Part of a small language model's weights: 125M tokens, 7612 steps.
Each number is 50 + 15 x the weight over its row's rms, rounded and kept within 0 to 99. Layers, rows and columns count from 0. The size before them is the row's rms in percent of the matrix's.

# q: layer 4 attention query, 128x96, rms 0.0817, rows 40-63, columns 0-95
# k: layer 4 attention key, 128x96, rms 0.0832, rows 40-63, columns 0-95
# v: layer 4 attention value, 128x96, rms 0.0531, rows 32-43, columns 0-95
# o: layer 4 attention output (transposed), 128x96, rms 0.164, rows 32-43, columns 0-95
q40 094:52 65 34 54 39 42 48 61 44 68 63 27 76 48 56 41 42 53 48 61 48 44 46 50 61 51 67 66 49 65 42 62 42 40 63 47 60 68 74 50 68 56 72 84 50 30 82 70 60 56 57 68 63 49 62 54 94 67 37 31 41 42 39 31 39 65 47 64 34 91 66 60 59 36 51 34 46 11 23 63 36 38 67 45 40 53 50 20 49 58 59 56 62 48 30 60
k40 095:25 33 46 92 67 40 68 61 47 54 49 33 31 36 48 39 38 54 52 68 54 45 50 51 62 48 73 21 58 61 97 55 50 34 57 63 44 52 41 53 85 53 78 56 46 56 62 31 25 36 49 65 61 49 51 57 31 44 37 54 47 43 80 60 54 51 42 65 43 26 54 58 31 62 56 42 39 50 65 35 37 44 39 63 33 49 22 32 64 17 75 39 57 51 53 33
q41 148:45 39 38 40 60 38 44 70 32 67 34 63 43 56 34 73 59 71 76 57 82 41 41 48 42 26 59 57 55 51 58 48 52 58 56 49 83 54 69 42 42 62 55 99 47 28 54 72 26 64 63 54 75 64 44 36 59 64 34 67 62 66 53 32 54 60 52 66 68 59 53 59 36 13 31 32 43 53 18 49 51 57 59 56 50 41 44 54 61 61 66 64 58 40 65 66
k41 159:76 52 55 40 59 62 44 44 50 41 48 46 62 51 51 32 58 35 72 61 49 48 46 38 36 35 38 59 30 64 58 52 72 55 31 35 51 47 81 48 43 44 79 54 58 31 33 84 56 52 69 36 86 83 46 34 44 51 42 46 15 67 14 58 51 53 86 21 41 57 63 63 56 62 50 45 52 73 53 64 61 46 67 51 58 40 76 69 34 43 34 59 65 32 40 47
q42 155:42 52 34 65 27 55 37 64 82 45 56 81 47 41 25 41 36 52 37 27 72 62 29 36 78 30 58 45 52 35 49 43 51 28 32 52 77 41 70 70 23 41 64 55 50 56 78 70 29 54 39 42 58 31 61 42 66 55 42 27 46 30 66 46 52 73 44 69 39 48 44 61 79 42 24 67 18 39 35 43 57 53 67 53 56 42 48 39 46 59 39 45 56 29 44 65
k42 160:59 39 58 76 47 46 47 69 42 28 39 73 35 61 47 40 56 64 14 57 58 59 60 56 66 32 19 61 12 31 72 53 26 29 77 58 82 41 54 61 60 48 59 54 66 58 50 64 48 48 32 53 62 39 52 50 38 63 51 45 26 19 34 59 73 33 55 81 53 47 42 66 34 54 49 71 53 64 53 61 45 85 48 68 53 51 51 32 56 27 40 55 60 52 45 34
q43 181:54 35 38 82 28 40 21 57 39 51 53 68 55 61 79 34 46 45 32 62 60 40 63 32 60 25 38 57 48 55 49 65 67 61 38 45 32 44 47 78 55 34 51 73 61 74 34 54 64 51 37 34 39 67 54 60 56 51 32 58 60 78 35 81 56 46 26 57 40 50 48 44 62 51 50 44 21 31 41 41 47 60 91 43 63 67 53 37 20 71 56 70 62 60 54 24
k43 164:64 54 56 48 65 55 48 52 51 50 79 70 46 53 73 40 51 65 55 51 35 28 52 52 69 51 21 43 52 18 64 25 58 58 25 67 41 70 58 64 64 53 54 59 34 76 58 71 42 64 59 62 35 47 48 73 41 49 67 67 92 29 14 32 24 51 68 60 40 35 52 49 73 40 43 42 52 54 56 38 63 50 57 70 52 75 43 47 42 36 34 83 65 33 53 50
q44 174:49 55 55 41 45 83 69 42 52 32 74 42 41 86 50 53 27 53 56 32 52 55 42 49 41 64 74 52 56 43 36 47 36 49 73 26 62 67 49 51 72 63 53 52 56 60 40 58 64 55 51 36 49 28 67 52 46 89 13 43 39 13 41 44 44 32 52 30 77 78 30 73 53 49 46 25 36 43 67 21 48 40 48 62 67 41 35 53 50 56 48 60 56 77 56 53
k44 172:80 28 56 54 62 59 32 43 64 72 40 62 28 48 76 84 45 53 60 20 57 60 77 60 40 60 50 49 66 47 59 32 27 34 56 35 62 57 44 30 57 43 47 40 64 51 42 67 75 71 69 22 46 24 45 43 43 42 49 61 33 54 50 35 81 43 29 22 66 54 31 41 49 52 48 42 20 35 87 44 47 39 58 39 43 47 49 58 46 50 26 72 56 59 42 42
q45 182:32 50 65 62 73 36 85 46 46 55 52 51 58 25 75 52 49 49 39 40 74 62 54 29 61 59 42 51 70 61 48 53 52 79 35 44 64 48 65 42 28 34 26 44 83 54 86 42 63 53 77 65 47 37 67 57 45 69 46 26 65 72 56 56 58 56 66 55 56 65 29 43 72 50 63 21 53 42 65 49 53 59 59 49 55 57 93 55 59 45 44 36 24 43 32 37
k45 173:45 18 65 49 27 40 54 33 38 74 56 33 64 48 39 42 40 49 80 59 92 62 42 30 62 51 52 65 47 31 42 50 46 55 41 90 49 68 66 51 46 42 37 60 59 39 53 48 63 32 69 67 15 52 47 62 49 53 41 20 50 32 65 76 65 37 53 64 77 37 61 41 41 80 43 37 44 72 65 73 52 42 58 35 55 45 41 54 42 79 33 56 36 57 51 52
q46 178:52 37 47 54 55 24 66 61 65 54 51 45 35 65 51 49 45 50 53 76 56 70 45 44 56 51 48 47 23 58 54 52 60 36 51 43 39 69 36 19 52 44 28 30 44 58 50 45 47 43 49 51 27 64 38 44 54 32 39 65 49 50 42 65 64 55 35 28 70 53 11 77 99 52 37 48 59 46 11 52 48 53 32 43 64 42 64 98 35 47 41 71 52 43 75 55
k46 160:50 52 27 40 56 27 56 55 47 65 69 20 45 67 65 43 61 56 62 39 73 45 54 58 70 64 60 54 35 46 66 40 57 55 76 42 39 58 51 39 62 70 65 29 54 68 42 00 73 60 59 57 28 50 46 44 43 41 49 39 62 51 27 55 67 64 65 56 56 43 46 53 50 57 29 44 51 80 22 27 53 70 27 67 72 27 38 57 39 46 47 61 81 49 57 28
q47 185:75 45 64 34 69 42 62 50 29 63 40 80 63 59 45 35 35 30 62 37 33 52 35 56 35 47 47 28 81 28 48 43 23 56 62 48 57 62 67 50 09 89 35 29 56 66 68 50 56 32 59 44 47 67 39 59 63 56 50 82 46 43 41 90 50 42 42 45 28 57 75 67 29 49 64 49 54 57 53 65 56 63 49 63 74 66 48 50 50 54 45 49 60 48 69 53
k47 167:66 53 71 50 69 40 76 50 33 56 65 41 65 61 46 38 42 31 49 43 48 32 41 21 46 61 58 58 55 48 58 56 54 44 49 52 47 50 44 71 35 57 69 37 24 50 21 69 42 92 34 44 31 49 30 77 40 29 36 61 28 46 79 56 59 61 32 50 60 54 43 49 60 33 43 25 53 40 62 72 74 93 65 59 12 60 45 47 39 55 43 45 34 56 57 38
q48 048:54 40 29 68 26 57 33 48 44 60 27 41 55 50 41 20 38 70 50 40 46 38 61 61 26 59 41 37 21 27 59 35 36 32 42 39 45 72 55 69 59 65 37 69 76 46 65 63 49 62 49 28 41 41 20 39 78 56 62 43 34 34 56 27 44 48 65 19 54 32 53 34 51 63 47 48 33 53 21 48 44 54 53 45 40 42 62 46 85 69 79 64 69 61 33 54
k48 031:37 58 54 33 55 45 27 53 38 65 22 74 43 44 31 39 75 60 66 57 50 65 28 43 50 50 31 53 41 48 57 75 44 45 57 32 57 27 48 50 55 36 48 54 34 37 41 52 58 68 55 46 47 44 50 57 27 13 26 73 24 53 79 29 39 48 64 61 36 48 60 59 54 45 23 61 47 20 44 43 19 28 64 33 46 36 66 68 64 38 39 37 69 41 31 82
q49 065:26 76 82 46 47 54 49 49 59 16 36 47 55 54 85 66 57 38 58 41 63 49 42 50 44 33 50 45 44 73 28 25 54 76 45 56 40 45 40 40 37 31 48 26 14 59 49 42 51 74 30 55 41 64 61 51 79 27 54 60 56 70 39 36 68 38 43 87 59 33 42 23 24 36 52 45 48 34 56 74 69 42 55 53 59 49 46 40 38 45 47 30 35 50 62 57
k49 046:30 54 43 56 67 55 47 42 36 56 17 36 51 42 46 56 48 47 74 73 62 57 30 76 87 60 41 71 46 67 79 36 46 63 49 39 71 21 35 35 36 26 75 28 45 51 59 44 66 37 63 49 46 62 39 29 61 47 50 83 48 56 49 56 49 18 55 79 64 29 66 29 61 67 50 54 28 56 61 60 44 48 53 59 52 74 57 27 62 34 65 64 65 52 44 53
q50 057:43 57 65 42 44 57 29 78 34 33 48 29 55 62 43 72 39 30 51 44 75 50 27 33 59 43 45 64 39 69 48 32 29 61 61 45 34 17 51 84 41 52 42 14 43 61 50 76 45 79 28 80 43 64 62 59 40 44 49 40 43 53 65 64 71 50 35 60 44 53 41 37 18 39 50 64 55 60 75 82 65 56 37 68 34 57 37 28 44 40 53 45 57 50 57 58
k50 046:50 77 32 46 35 52 40 71 41 54 48 47 36 61 66 64 43 58 28 37 69 26 67 72 45 31 45 59 49 69 50 54 56 60 42 61 48 29 54 30 43 62 53 52 50 54 66 55 51 66 82 51 49 62 01 36 76 68 48 17 56 56 39 52 43 34 34 59 61 32 51 09 38 47 43 28 75 34 42 73 55 39 32 49 58 62 50 26 23 48 53 49 39 60 56 71
q51 051:50 68 61 53 36 49 24 27 55 57 39 54 55 54 53 50 71 38 47 53 89 32 55 56 32 54 24 63 44 46 55 40 57 60 69 54 57 35 68 36 38 52 47 32 34 61 38 48 43 72 45 45 50 39 42 83 48 37 50 51 50 43 35 52 64 47 25 52 81 38 71 38 22 66 72 09 37 83 58 46 72 73 44 54 52 25 39 24 36 69 40 44 65 68 46 40
k51 052:58 49 43 46 49 46 47 49 41 52 25 49 61 20 47 63 79 46 53 72 51 65 43 66 82 65 36 40 39 29 62 65 47 79 99 59 47 68 54 60 36 53 32 31 64 43 38 52 49 63 21 45 30 27 38 53 29 38 71 65 34 64 45 39 41 52 59 52 35 63 89 54 55 48 24 55 44 23 52 55 33 61 54 81 50 43 48 40 51 69 61 38 62 53 54 40
q52 056:40 39 32 41 47 48 19 67 46 59 30 64 48 54 25 58 36 85 77 44 61 53 49 58 55 75 60 65 43 48 54 58 29 41 54 61 40 45 48 39 49 51 57 56 49 37 40 50 79 42 23 52 24 73 33 26 06 22 56 65 43 40 54 66 33 49 70 59 42 47 51 56 63 32 23 56 78 63 41 53 46 28 51 41 48 50 64 66 54 27 52 56 50 82 73 42
k52 058:61 37 58 29 26 59 54 53 74 79 62 49 60 77 67 65 37 50 54 59 24 44 52 73 52 37 36 44 28 51 47 20 61 58 37 74 15 43 66 19 69 50 61 37 40 41 60 60 44 57 51 36 32 52 56 52 67 35 58 42 44 57 55 15 61 56 12 39 72 23 23 37 44 45 64 40 43 60 48 49 50 34 48 59 50 76 34 47 33 57 38 36 35 46 59 66
q53 063:18 83 69 48 30 65 42 58 43 29 43 48 53 60 62 53 58 52 54 58 55 42 26 57 57 32 52 87 42 34 34 26 67 56 89 60 50 43 46 37 30 37 36 33 23 39 54 40 47 73 42 44 41 39 40 59 74 39 52 46 47 63 40 58 68 36 36 85 58 55 58 38 43 39 41 49 54 30 55 68 56 72 60 72 54 65 56 05 47 42 67 43 34 45 58 51
k53 058:34 32 30 26 37 60 29 31 36 59 18 46 64 30 51 60 57 41 63 34 40 62 40 64 68 65 27 68 51 39 58 43 50 52 64 22 62 54 33 49 27 46 37 30 79 65 67 32 59 37 46 66 55 26 50 69 44 27 47 64 36 49 46 48 60 39 53 64 62 52 75 51 79 68 42 42 63 54 26 40 50 52 99 38 42 63 69 48 52 64 50 31 60 54 56 60
q54 078:60 55 54 55 54 36 73 35 67 61 52 59 49 45 40 51 54 55 60 48 36 43 56 68 60 49 30 38 69 51 89 57 32 61 45 36 53 67 55 62 51 46 45 35 48 41 42 67 38 53 73 59 36 63 48 23 44 62 49 89 46 81 45 78 62 38 34 11 25 30 16 52 39 65 54 76 39 62 43 28 46 16 45 60 58 36 60 63 48 49 31 64 46 42 76 38
k54 064:29 35 50 70 56 52 62 44 54 72 38 44 33 34 52 54 00 60 56 42 58 46 54 43 44 40 46 41 70 76 64 61 48 47 46 52 36 38 42 41 57 40 66 67 24 53 58 46 37 55 28 65 46 32 63 41 36 60 55 69 58 44 69 41 42 41 13 54 43 34 51 76 23 73 66 56 19 83 70 41 29 30 49 52 48 37 59 69 55 20 50 32 68 43 37 38
q55 087:51 74 82 46 20 30 75 50 67 06 59 48 53 18 24 49 59 58 42 45 62 52 38 32 68 49 59 25 38 35 59 33 49 54 57 46 69 41 58 43 33 38 52 48 53 69 71 38 66 44 41 65 34 37 57 29 62 48 46 31 35 70 52 67 54 28 58 53 46 30 27 21 65 64 49 63 74 68 55 47 75 37 49 37 38 32 38 44 60 50 52 31 46 50 43 31
k55 088:67 54 63 44 54 71 27 44 45 70 50 38 70 44 49 57 68 37 59 36 33 61 49 55 45 48 77 45 68 31 38 34 40 26 72 42 54 68 00 48 45 59 28 44 87 56 55 30 43 45 50 62 37 34 63 59 46 43 50 41 78 49 44 45 58 60 44 69 78 77 39 43 53 50 33 45 69 27 42 54 64 46 44 29 32 79 50 53 61 55 55 38 27 65 67 49
q56 126:25 50 49 34 43 88 43 58 36 66 60 35 50 54 69 56 66 29 45 48 39 59 56 59 67 65 50 78 37 57 22 63 68 42 69 55 49 40 65 42 68 44 49 39 34 32 69 51 55 45 53 49 52 31 60 78 77 58 40 19 46 11 43 41 48 75 71 71 50 76 89 47 62 34 51 28 56 35 49 59 30 66 51 49 51 61 55 26 51 51 66 55 36 60 40 47
k56 091:62 51 33 23 33 44 46 37 58 27 56 39 79 57 73 43 61 40 33 59 31 53 54 72 37 39 52 77 37 38 44 44 48 52 72 43 53 55 79 39 26 57 45 46 59 50 39 52 65 41 50 21 68 46 34 57 83 53 45 47 29 37 36 53 72 62 83 39 50 62 40 27 85 41 46 44 49 36 29 55 57 75 68 47 38 66 48 41 25 70 40 62 50 28 41 80
q57 126:53 57 64 66 22 27 46 37 84 34 49 60 55 37 39 27 42 51 28 41 53 50 43 65 75 68 57 51 41 42 52 48 24 48 41 54 54 53 51 53 61 25 40 40 59 82 70 41 82 43 22 53 38 39 51 42 55 44 53 45 41 41 71 80 39 45 33 31 39 43 32 35 78 57 56 74 59 30 77 42 49 39 34 55 45 50 19 44 35 22 35 25 49 34 44 37
k57 115:47 61 47 67 58 50 73 49 55 36 37 41 46 45 38 36 67 41 57 69 61 37 24 55 49 36 47 45 34 45 88 56 73 61 47 48 37 53 85 28 69 43 75 53 46 50 56 78 60 43 68 44 90 74 29 24 45 32 42 48 15 50 44 64 63 49 70 24 41 29 59 46 69 58 54 42 38 55 69 39 49 32 52 65 43 30 42 46 45 43 42 33 78 53 44 27
q58 171:57 85 47 43 48 69 28 22 52 27 51 57 63 39 49 52 60 67 66 65 65 49 63 58 51 54 64 32 63 66 57 52 47 64 53 62 40 52 30 56 56 88 16 50 13 53 50 56 43 48 63 68 43 70 29 23 52 85 41 49 35 66 47 48 76 33 35 42 43 39 44 56 59 50 51 24 46 25 25 54 55 57 58 84 33 68 38 65 55 39 48 44 45 59 32 44
k58 147:63 31 40 43 43 53 48 26 54 46 61 63 42 38 46 46 65 18 60 43 60 46 20 68 54 25 34 40 47 19 40 44 53 34 40 54 41 65 37 36 80 72 54 73 37 35 61 67 55 34 70 55 59 41 46 20 58 44 44 25 39 29 49 62 49 44 35 71 56 35 42 41 63 44 44 44 55 28 48 09 65 36 54 38 60 94 33 50 53 48 42 47 51 52 34 20
q59 169:57 45 75 65 50 45 46 39 48 48 54 60 71 34 54 61 67 49 51 65 42 73 71 40 15 52 64 67 56 66 82 45 66 53 69 49 41 71 46 43 43 31 58 87 60 79 39 49 48 47 34 39 40 48 70 35 34 70 61 24 54 51 24 47 37 56 31 32 25 31 58 41 60 33 46 55 84 78 65 37 62 63 32 57 57 42 54 42 44 55 59 35 25 61 75 59
k59 171:61 69 56 56 68 59 48 56 66 41 51 41 60 49 54 42 43 27 89 57 46 21 80 39 28 45 67 57 34 65 52 40 78 35 57 47 46 61 75 43 43 46 57 42 60 60 52 52 20 37 65 22 26 53 60 49 28 55 31 35 54 25 41 60 53 47 41 55 36 19 61 47 44 53 64 67 50 46 54 71 12 66 83 52 50 26 38 42 65 37 72 50 57 33 67 53
q60 177:49 66 59 49 75 64 70 41 57 51 37 46 53 53 53 48 66 64 57 39 44 72 49 44 33 34 52 57 25 24 38 45 34 50 23 21 29 31 52 44 39 40 63 57 43 46 58 59 37 37 34 14 24 34 40 79 61 51 63 21 47 56 31 60 49 76 60 55 23 35 51 85 61 80 42 35 49 59 54 46 43 54 29 29 50 52 50 32 64 73 58 24 36 44 63 36
k60 162:55 63 65 65 60 44 73 64 04 47 54 55 50 43 70 50 35 41 59 52 79 48 50 67 28 40 39 68 46 83 37 29 58 54 40 42 73 47 22 36 32 56 78 42 29 31 53 51 45 55 34 59 35 54 48 15 37 52 60 37 42 34 47 52 46 55 26 81 48 58 45 62 13 72 48 47 57 30 28 44 46 55 54 39 66 39 59 40 37 60 43 26 65 35 42 47
q61 170:30 51 64 29 39 52 88 86 40 24 51 25 31 49 39 47 70 26 45 51 46 82 40 55 58 63 58 60 69 45 67 35 31 58 22 45 45 37 61 48 69 44 39 45 52 50 48 26 48 38 49 34 56 58 43 27 31 77 77 49 54 49 60 77 40 57 55 70 46 39 39 49 46 38 42 40 47 24 54 46 50 58 85 39 46 56 52 92 35 47 55 71 53 57 59 44
k61 174:42 44 48 49 55 72 89 79 57 35 68 37 56 21 54 54 68 52 39 65 63 70 63 22 65 71 38 65 52 61 72 49 43 53 58 62 56 46 51 42 69 57 46 36 46 63 48 56 68 40 54 58 29 61 53 59 65 63 79 56 48 83 53 39 44 69 42 73 52 38 71 61 50 60 12 60 44 29 81 68 45 68 49 64 29 30 34 54 66 39 45 49 78 63 50 55
q62 174:49 50 45 46 81 69 49 66 58 39 60 65 48 28 71 73 58 66 61 46 44 71 37 41 43 60 80 35 59 78 74 57 61 71 67 61 33 37 62 64 69 47 63 38 28 58 65 58 58 12 32 43 42 75 46 42 71 38 63 44 34 28 53 64 34 28 52 47 78 71 36 53 55 65 55 53 44 67 58 50 65 34 51 32 67 44 41 23 38 21 54 47 55 48 73 39
k62 155:52 67 51 15 54 32 70 50 50 49 51 60 51 34 32 44 49 85 50 47 81 53 67 54 25 53 58 59 60 48 70 58 30 19 64 45 55 45 56 62 47 57 58 53 39 61 48 53 53 54 72 41 37 52 48 58 60 32 89 20 39 52 40 53 32 26 49 63 52 74 41 27 51 27 64 64 48 47 24 33 30 50 74 28 38 67 54 59 68 33 62 65 76 65 56 26
q63 179:32 42 50 40 13 25 34 62 56 61 40 51 44 61 26 66 27 36 67 71 55 76 83 47 48 55 50 60 62 36 63 20 80 35 48 49 47 18 43 41 61 62 46 45 45 49 58 24 57 54 48 62 30 38 51 62 62 65 41 36 21 49 32 42 49 84 51 45 19 47 72 55 44 58 54 34 43 24 55 55 70 47 40 81 63 70 58 57 34 45 44 47 63 55 45 57
k63 167:32 48 66 44 54 59 33 48 65 66 40 26 51 75 57 73 41 41 53 38 45 56 68 58 72 50 48 58 74 24 38 44 71 88 69 30 33 38 63 53 88 43 49 68 51 46 66 56 59 49 47 59 32 53 38 32 40 25 28 53 35 51 42 71 64 67 49 54 54 45 51 70 47 50 54 86 48 37 57 40 78 94 48 52 60 58 48 62 70 48 63 46 55 40 35 75
v32 088:14 47 56 52 53 46 32 41 74 14 82 60 27 32 72 43 31 50 57 55 21 52 28 44 77 54 43 45 37 45 49 52 35 51 57 38 28 62 62 39 41 59 72 64 55 41 45 56 13 75 60 24 40 62 46 55 40 39 53 38 54 49 51 39 72 43 64 37 80 34 46 55 42 61 24 43 33 29 47 56 68 44 28 29 41 54 62 64 54 43 57 33 52 59 62 75
o32 080:31 51 42 41 45 26 54 36 56 16 70 60 21 40 48 68 70 62 51 51 39 44 43 47 53 62 52 41 43 43 53 44 67 37 67 57 00 53 42 45 44 69 39 72 62 47 57 49 12 67 55 38 41 64 44 61 18 27 49 28 54 55 53 53 52 61 33 25 72 66 37 65 75 74 26 52 46 46 31 55 72 57 56 34 56 24 40 50 56 39 55 39 54 49 66 53
v33 088:57 55 22 76 48 52 52 56 58 41 68 28 58 56 47 39 28 59 49 37 48 64 49 22 48 47 33 24 71 83 50 48 72 55 53 55 42 49 38 35 54 27 51 39 34 28 73 35 43 58 69 57 34 38 54 44 56 44 46 65 34 26 36 46 42 65 41 53 66 52 71 39 26 54 65 67 30 60 66 35 72 69 60 48 40 05 79 48 39 66 34 41 21 37 64 53
o33 078:32 39 00 33 40 64 27 60 61 53 70 73 79 47 42 36 60 69 43 45 58 50 25 58 44 50 29 48 63 74 61 53 55 53 69 45 44 54 43 27 41 52 39 49 34 37 47 38 43 54 66 46 35 51 45 55 75 28 38 49 38 20 64 45 34 67 44 49 40 40 48 38 55 27 68 46 42 46 59 20 54 63 59 45 45 16 73 43 66 47 39 61 27 33 82 55
v34 089:39 20 32 57 32 62 61 55 45 46 46 64 28 20 27 81 40 51 46 49 48 46 46 21 26 58 33 50 20 38 44 40 65 66 73 66 20 50 36 53 35 73 69 58 61 63 34 58 60 39 55 42 59 58 09 29 67 33 45 50 74 54 49 48 69 48 36 68 48 68 22 47 31 39 52 45 56 34 43 22 48 47 40 66 37 41 55 62 49 42 41 49 54 35 64 32
o34 084:67 41 57 30 35 48 54 40 50 43 25 60 36 29 45 66 39 34 45 47 39 46 47 24 56 47 45 65 53 25 36 31 73 32 61 50 14 59 50 34 60 39 58 52 68 60 48 49 38 25 74 27 51 41 54 56 61 53 41 57 56 41 31 28 60 41 47 82 66 54 37 38 22 55 54 54 62 29 59 43 37 55 69 94 60 33 54 77 33 46 30 58 49 63 49 11
v35 091:99 70 55 26 28 42 72 35 65 20 54 09 36 45 36 45 32 33 39 82 54 45 50 47 51 32 36 44 41 55 48 44 54 48 45 43 30 50 11 75 43 50 41 42 49 60 50 33 68 54 57 26 39 52 63 81 51 61 65 37 74 75 62 52 43 35 56 33 72 48 39 38 50 50 65 37 50 42 66 59 48 62 40 45 35 44 51 40 59 41 46 39 51 67 61 55
o35 088:84 48 47 40 47 39 64 46 69 22 68 21 48 40 52 49 46 49 65 70 74 54 57 55 35 30 30 62 52 33 36 39 48 32 54 05 46 42 36 33 64 58 53 69 59 43 72 34 67 60 61 36 59 54 76 64 49 40 56 39 64 46 38 58 50 38 81 44 71 37 22 48 60 64 89 53 32 59 71 36 68 73 44 40 53 55 30 60 37 54 29 47 40 53 44 48
v36 091:24 61 47 63 54 30 78 51 68 13 79 56 50 59 33 31 59 36 39 39 79 34 38 39 50 66 82 52 58 61 63 35 71 50 45 31 79 53 45 45 47 30 53 72 40 46 43 41 65 51 29 51 56 54 36 53 78 53 24 52 48 61 41 39 40 36 69 54 70 41 47 41 47 50 77 37 36 57 51 62 66 37 50 34 19 36 24 62 76 42 46 52 28 40 57 64
o36 082:41 56 53 76 69 30 68 45 65 03 76 54 26 66 46 41 38 46 37 24 67 34 59 39 39 29 52 57 41 65 64 22 73 50 55 57 73 26 46 30 23 32 48 53 34 38 44 66 77 41 53 65 55 47 32 51 67 34 18 52 61 58 25 39 44 57 48 62 58 30 40 56 38 54 69 32 51 36 50 70 64 51 42 45 40 56 39 67 36 55 52 57 28 44 40 59
v37 085:56 22 44 35 43 43 19 48 20 41 40 62 65 57 47 99 52 44 52 45 48 27 46 32 27 33 49 77 46 48 64 52 40 42 61 50 51 49 33 19 59 25 57 39 71 55 50 56 59 47 34 42 27 75 68 62 27 45 44 35 35 61 59 66 16 40 68 37 66 46 46 44 67 61 62 36 53 59 69 47 52 64 37 47 21 50 52 70 67 44 38 41 59 41 27 50
o37 082:34 42 12 60 49 28 24 77 35 70 46 63 60 75 58 64 50 55 36 47 35 30 60 35 26 52 68 77 73 58 35 59 48 18 50 55 59 59 39 41 66 48 29 39 42 40 70 46 52 46 47 44 35 44 69 67 39 63 72 49 55 69 36 47 40 38 46 29 77 39 68 41 84 68 54 46 29 33 40 31 47 45 44 53 37 49 24 47 41 75 74 65 53 52 47 44
v38 091:83 46 57 45 37 29 77 43 34 40 47 69 44 65 22 58 69 40 33 34 50 61 72 44 39 44 55 41 54 75 38 55 41 52 47 59 63 64 87 83 57 63 40 63 49 92 50 56 25 52 45 34 53 78 54 35 51 16 36 53 45 56 66 43 50 42 69 75 41 68 48 44 40 57 25 58 28 48 59 47 50 43 33 26 67 56 59 47 55 68 38 45 43 26 40 49
o38 084:57 59 54 44 62 30 74 37 36 42 56 61 33 74 49 82 56 45 60 41 50 29 47 30 27 43 44 63 59 67 40 56 43 58 46 65 59 66 56 74 76 52 32 39 59 99 50 35 17 39 40 49 57 64 49 23 84 35 19 40 58 50 48 57 38 66 59 53 48 38 56 18 42 28 49 57 54 61 65 56 58 66 41 50 53 43 52 45 61 57 67 41 34 43 33 60
v39 087:52 70 54 50 69 52 27 43 45 35 99 53 65 44 47 48 44 56 52 53 72 61 50 45 16 46 16 72 67 31 53 36 67 47 48 72 71 40 51 60 63 23 56 19 63 63 51 74 36 62 54 51 43 58 51 18 64 27 55 51 58 56 36 29 22 51 64 37 23 67 42 60 37 42 41 42 78 45 61 47 58 47 42 50 53 60 40 49 35 44 42 56 40 31 62 73
o39 080:26 48 42 59 51 52 24 51 52 32 66 59 51 42 55 28 44 38 71 50 83 56 34 19 49 64 45 56 64 56 35 43 46 29 46 46 63 43 49 48 72 25 42 08 62 73 44 46 32 28 45 74 43 36 70 50 70 35 38 38 48 76 74 70 75 38 52 34 31 64 66 85 44 44 52 65 74 31 61 48 61 57 35 49 66 51 38 51 50 54 34 60 64 49 54 28
v40 094:48 34 69 67 10 46 51 56 99 73 64 62 61 48 31 58 49 59 53 49 45 45 46 56 31 46 38 56 27 31 38 85 69 37 55 42 49 64 59 57 69 26 37 44 45 57 65 42 51 50 70 49 56 60 29 47 79 45 68 44 61 72 64 44 54 38 51 49 41 70 48 68 60 51 51 40 48 35 55 43 53 56 84 44 30 38 53 38 38 63 21 39 51 70 65 29
o40 089:56 57 72 67 16 44 52 62 78 67 50 40 57 48 44 34 46 48 45 47 25 63 28 42 13 55 29 40 28 36 51 78 61 51 57 53 50 55 48 48 69 44 53 43 49 62 90 29 43 39 52 59 42 46 30 38 73 48 46 28 58 73 55 55 52 47 41 63 63 53 35 62 35 99 57 52 48 41 37 70 58 71 67 56 31 34 67 62 48 63 46 21 55 52 56 31
v41 081:42 72 49 40 54 48 35 67 38 58 29 29 38 50 33 49 49 48 47 06 53 43 64 40 52 35 24 37 44 54 45 75 36 49 65 38 51 70 63 76 66 53 32 61 58 52 46 20 18 26 48 56 35 57 72 20 55 66 45 59 49 32 40 35 44 59 49 42 62 41 38 52 38 50 50 27 61 72 38 67 87 56 52 82 40 71 68 59 66 41 69 51 37 62 36 36
o41 083:25 50 52 44 64 36 35 61 50 43 57 24 55 42 29 55 61 39 45 32 50 27 46 34 51 49 43 54 28 47 31 65 44 34 81 29 76 73 40 66 57 59 37 47 49 52 48 20 36 32 40 20 50 57 44 31 46 63 68 46 38 40 26 34 36 40 26 28 44 66 30 61 33 42 56 30 35 30 28 55 60 31 51 53 42 49 85 35 61 14 73 46 34 51 46 55
v42 079:37 21 51 53 66 45 56 57 38 38 63 72 24 69 58 63 45 58 65 18 70 50 72 56 62 72 29 44 49 41 16 47 67 32 47 35 44 48 33 48 52 32 66 61 43 26 41 38 40 59 60 51 51 36 58 21 51 50 45 55 45 83 54 60 43 50 62 56 60 38 34 34 46 66 53 58 73 43 73 60 28 78 71 45 45 55 39 42 32 60 96 59 42 31 37 68
o42 076:36 53 47 52 58 37 42 50 45 38 68 45 40 64 36 51 38 50 54 45 63 58 59 72 40 75 31 55 58 54 55 41 64 15 58 46 31 66 76 76 31 50 44 67 70 75 60 70 69 53 53 44 55 30 51 36 59 35 68 45 49 34 39 42 47 69 45 27 27 66 44 54 62 52 53 58 89 21 33 47 22 43 56 67 37 27 63 42 46 90 68 74 34 45 59 30
v43 090:48 45 43 45 64 64 09 52 44 25 60 55 43 54 47 42 76 35 62 47 69 48 41 30 41 53 64 54 55 62 61 57 33 59 50 45 30 99 43 52 65 40 27 58 81 56 53 49 62 43 45 54 60 30 58 57 41 55 57 60 32 74 35 65 41 34 45 41 66 57 60 49 67 70 34 37 45 48 20 25 37 54 36 72 54 71 72 40 45 53 50 29 41 52 88 64
o43 083:58 50 58 42 66 57 31 76 51 27 71 40 82 37 34 50 50 55 48 41 63 78 67 60 54 46 61 36 40 54 38 46 57 51 42 64 19 52 51 57 83 64 43 54 56 36 41 49 77 52 35 68 67 44 63 43 52 49 51 45 33 72 79 61 56 45 61 52 62 52 48 51 59 84 26 47 43 17 28 06 69 55 58 49 62 61 53 22 62 33 26 40 36 40 53 31